config.toml
n_layer = 9
d_model = 576
n_head = 9
n_kv_head = 9
head_dim = 64
d_mlp = 2304
vocab_size = 28096
activation = "gelu"
norm = "layernorm"
norm_place = "pre"
norm_eps = 1e-05
positions = "alibi"
qk_norm = false
attn_scale = 0.125
bias = "all"
tie_embeddings = true
parallel_block = false
extras = ["capped logits"]
init = "normal"
init_std_qkv = 0.0207
init_std_o = 0.00489
init_std_up = 0.0207
init_std_down = 0.00244
optimizer = "laprop"
lr = 0.00063
lr_mult_qkv = 0.5
lr_mult_up = 1.32
beta1 = 0.9
beta2 = 0.99
lr_head = 0.00894
warmup_steps = 508
schedule = "wsd"
decay_fraction = 0.912
decay_shape = "cos"
final_lr_fraction = 0.05
batch_tokens = 131072
seq_len = 512
doc_mask = true
train_tokens = 591500000
steps = 4513
dataset = "wikipedia_en"
Each number is 500 + 50 x the weight over its row's rms, rounded and kept within 0 to 999. Layers, rows and columns count from 0. Numbers have three digits each. The size before them is the row's rms in percent of the matrix's.

# q: layer 5 attention query, 576x576, rms 0.0207, rows 0-25, columns 384-431
# k: layer 5 attention key, 576x576, rms 0.02, rows 0-25, columns 384-431
q0 091:552581448599497390504447661477498569511519387523523518529576482511497490463559528579524535438438543540442536453521472558524526519472527495490543
k0 098:425379506474526411487505473581528457546405447543459524461454481540453430556446509532535563481507556451557582476533602482480519553529467484438483
q1 094:395570565511519454528526550507509557500584574579515509496497497566404592484432548514543452468530511388453479574528623531416471521515560440507556
k1 096:471542504448531462514601525536531510469512579548531513504554388423559574507462570488516523506543472453513492427491481502546630504461453541544418
q2 095:564471493494548537530494441488477515589430431494502473469517591473461444496542397537469460529506477494508465472580531570517491467531452557513475
k2 104:494515569459434509559448448333535543513492512474503469474543581489522477453388524592540525526509468479466582524467452451519462450512468489509511
q3 099:577535448504463535555628435548534483587523414588579545510516486512509491504423501497413484589635431499596598365509564437426484605482550468498455
k3 104:514456529510477390474574513608479503591496483569535522563530477508542493581488491553481529522577561437540495582555474550441516484547525485538596
q4 096:533510467493460503499506521557542605480534499475442520479469492477485464512425505498466575504430505447538464488521537474481554554393510405531463
k4 100:523436544377497509498509470462522353503479530487468553552386560530468589529483528515557555602475510525585523464565535538490544546473488480508490
q5 089:528492494508501495468554490521448528558566493326493518489505520463493478592533521486576521565546493452574480484375524476539503593471462435481501
k5 103:529574413381436529507531423486529523517566515486478485491493471523486418502554513473501456457563567441558480408541543383443525544434371456471545
q6 096:448427506460525489480561461521508539506379408546609477465473481524623488457547495534454516593497531446563550457509465485472515489484377549510511
k6 104:493624449484497481519469485526499594492558516444417530325527576433521544553445569621519557537519509430481490465470534446501489584499447490629534
q7 086:495401517436550491529575517518522516565466500482601449552542504517612539406513443514479525498535459513507450513577647475536542599473473487492301
k7 089:491560528431553459489450533520547506565545533547445358543404550513527468510492576501520548386441491486567488582438474439581559395521511479508523
q8 092:514544478419536468482496533505465374505475464473484508559551574461488454475445445498580488531557484587598419513479530538594530427474513522519509
k8 097:585504459502530466467530539465461447488502537495506542504526617551485430478471560537413487423474450562414562636528475493493436472486525517485498
q9 093:510493542480515494477533546481505575520528443491526435553517573466524486508490502577382490525428624562521474522524474442489549538501453514512553
k9 097:466430534674611491459520465414554500452503553488536555597546422539464589453513531467521401595513513417474513565501396509522539627515516545467592
q10 095:514540490454527543530493454586566507543531406546446529400453527506518522611505491607381492545456470492427552433523505520510518501549457379532579
k10 094:482518587489435553508497465488460372469396480502484447502493519421469555370492455489497503573525578473481502408458517526490507471579436549463518
q11 095:414510487497489496474517582543527524517493444414566472417612496504487528618492489518586428519593536496500471508478488470459515517476638410476452
k11 102:500463559478513553449539543465530570445421505498500488485498448541505405504463523503600550496421533511559505547541430548460616529521469556500568
q12 100:475544524510437510427450574575555429509367478435503427490452583495549499506457481495535491501518510586524576561573537501481435528496477418579466
k12 090:488532485520543499504561596520516353534624483451490532367448599391465543503478511424458572449479470526486425563504509437448434455466502459490453
q13 098:554517513530520526617531528486469545501493413439421512664372498551545417537486504521446496466440459501427440501500503484470593556574570506535442
k13 096:486468541532479456496507422540438530509608434506606538504501431443459570469483525482587518522553562437478534470517558492471579486602565478569443
q14 095:498511457506490536534578477439523565489482535525581511495546449539519577584457506380571447587566506496502520540463417541459457427532489480499562
k14 100:457462499490557435476503493486507571518426466541365443578457500401439461533561491556493490493630419520500491603538565650487483550475575423549561
q15 093:590495603513503521545498504456459482458515452543433601549470500475510495550499425446555426499480484489567588451494591488502507453521440457481478
k15 102:483572406486473486466510510457495415406469590463575515470449514486450483484383558480482579485500499507537451537573503501541439444463567504478530
q16 093:485376482613511522518483482497478490492561584496422544396488454475516511502576478474550529470501492526517497540508534490499477423507540510512405
k16 100:469440401565423427589518487489500501469440458506515515494526451470485459521427589437597447540518530571491456475487474594575452426466491569504492
q17 092:562506540503541495441548489537494485419528530563524480489470508465396594425480428594584499481470655556572501587516566508519418496403520491530518
k17 101:507458535572573445523547564497522461495524579531531459486551498553589531459485412489496470487443444519563493539518440513529501498547414566412480
q18 096:492512493425426437571509499467568525461532463523429507494572433500467527493522395598525504540493472482514426463605460523531520516512649454525486
k18 105:482474486525517577521558514430427390552455506572515547520531524538513483458479506441648526472473493476428457463451495531450533449458431545521440
q19 090:414546481595551535502444413529437521458592464478535558471449437511452536545524472582492499443443536519497511530510487478549463506526449420596490
k19 097:496523507504488464563490575532463462495505547475554518493540556614551466320526466450512495602532515525524514434569609576459526537513500520631432
q20 093:602505469499535445463486489494574533519487505386462484558496530447585537498471461457543477524567433492445553445582570604493594492499613517536472
k20 099:462524584623399568463571475557494503553500513561463442495600568461438547549448570499389416446503543474558506459505404385488446483489491406474522
q21 099:512536416525584488501459416534450419525519393563470499576491518539447495472533476503461562533450493491556544469534455626444495490556442564440554
k21 096:480521575506478505467509514509473595500554458454533472543484448625491478467577470503563442568536499424491528508508518508504543465563506425434538
q22 096:548532535423558547500506582459534520486483446506463530433531402463479497461480455443401522468496534558576539488512571425501546469508420529478472
k22 104:551493556462531474532487441491508532360513503558472484434456441476531459526526430557618531525474490396561480531551530465540624503430527547480506
q23 094:505518566572515472537441515485544551476425447507525519660456606513453539516495490398466471524491478495587552452519570552444499467539490544486462
k23 104:533536470381487555476499488504456489546545566595586500568475468485575496444541495613413553485522558537474437487507560387525424443529523432458561
q24 087:492404550523557416478512438520546474471374490486554495586532524499568492469472498488534455560475427494461504534502471475469588565531518483538508
k24 091:504570445473454502464545545557528446520560410525449418444538566501455474593444435470502551468537593468546431589472443430537440571491493494538531
q25 092:471463535489570488449542415485519434463559504525452509507574584603472479453484552632436574451490591532542582559547526568418474461495625512486488
k25 095:439347608579479505499585513406455436443482545564472561518505352585545530444512441511548452452462498484471540537491473500528506547565494536571530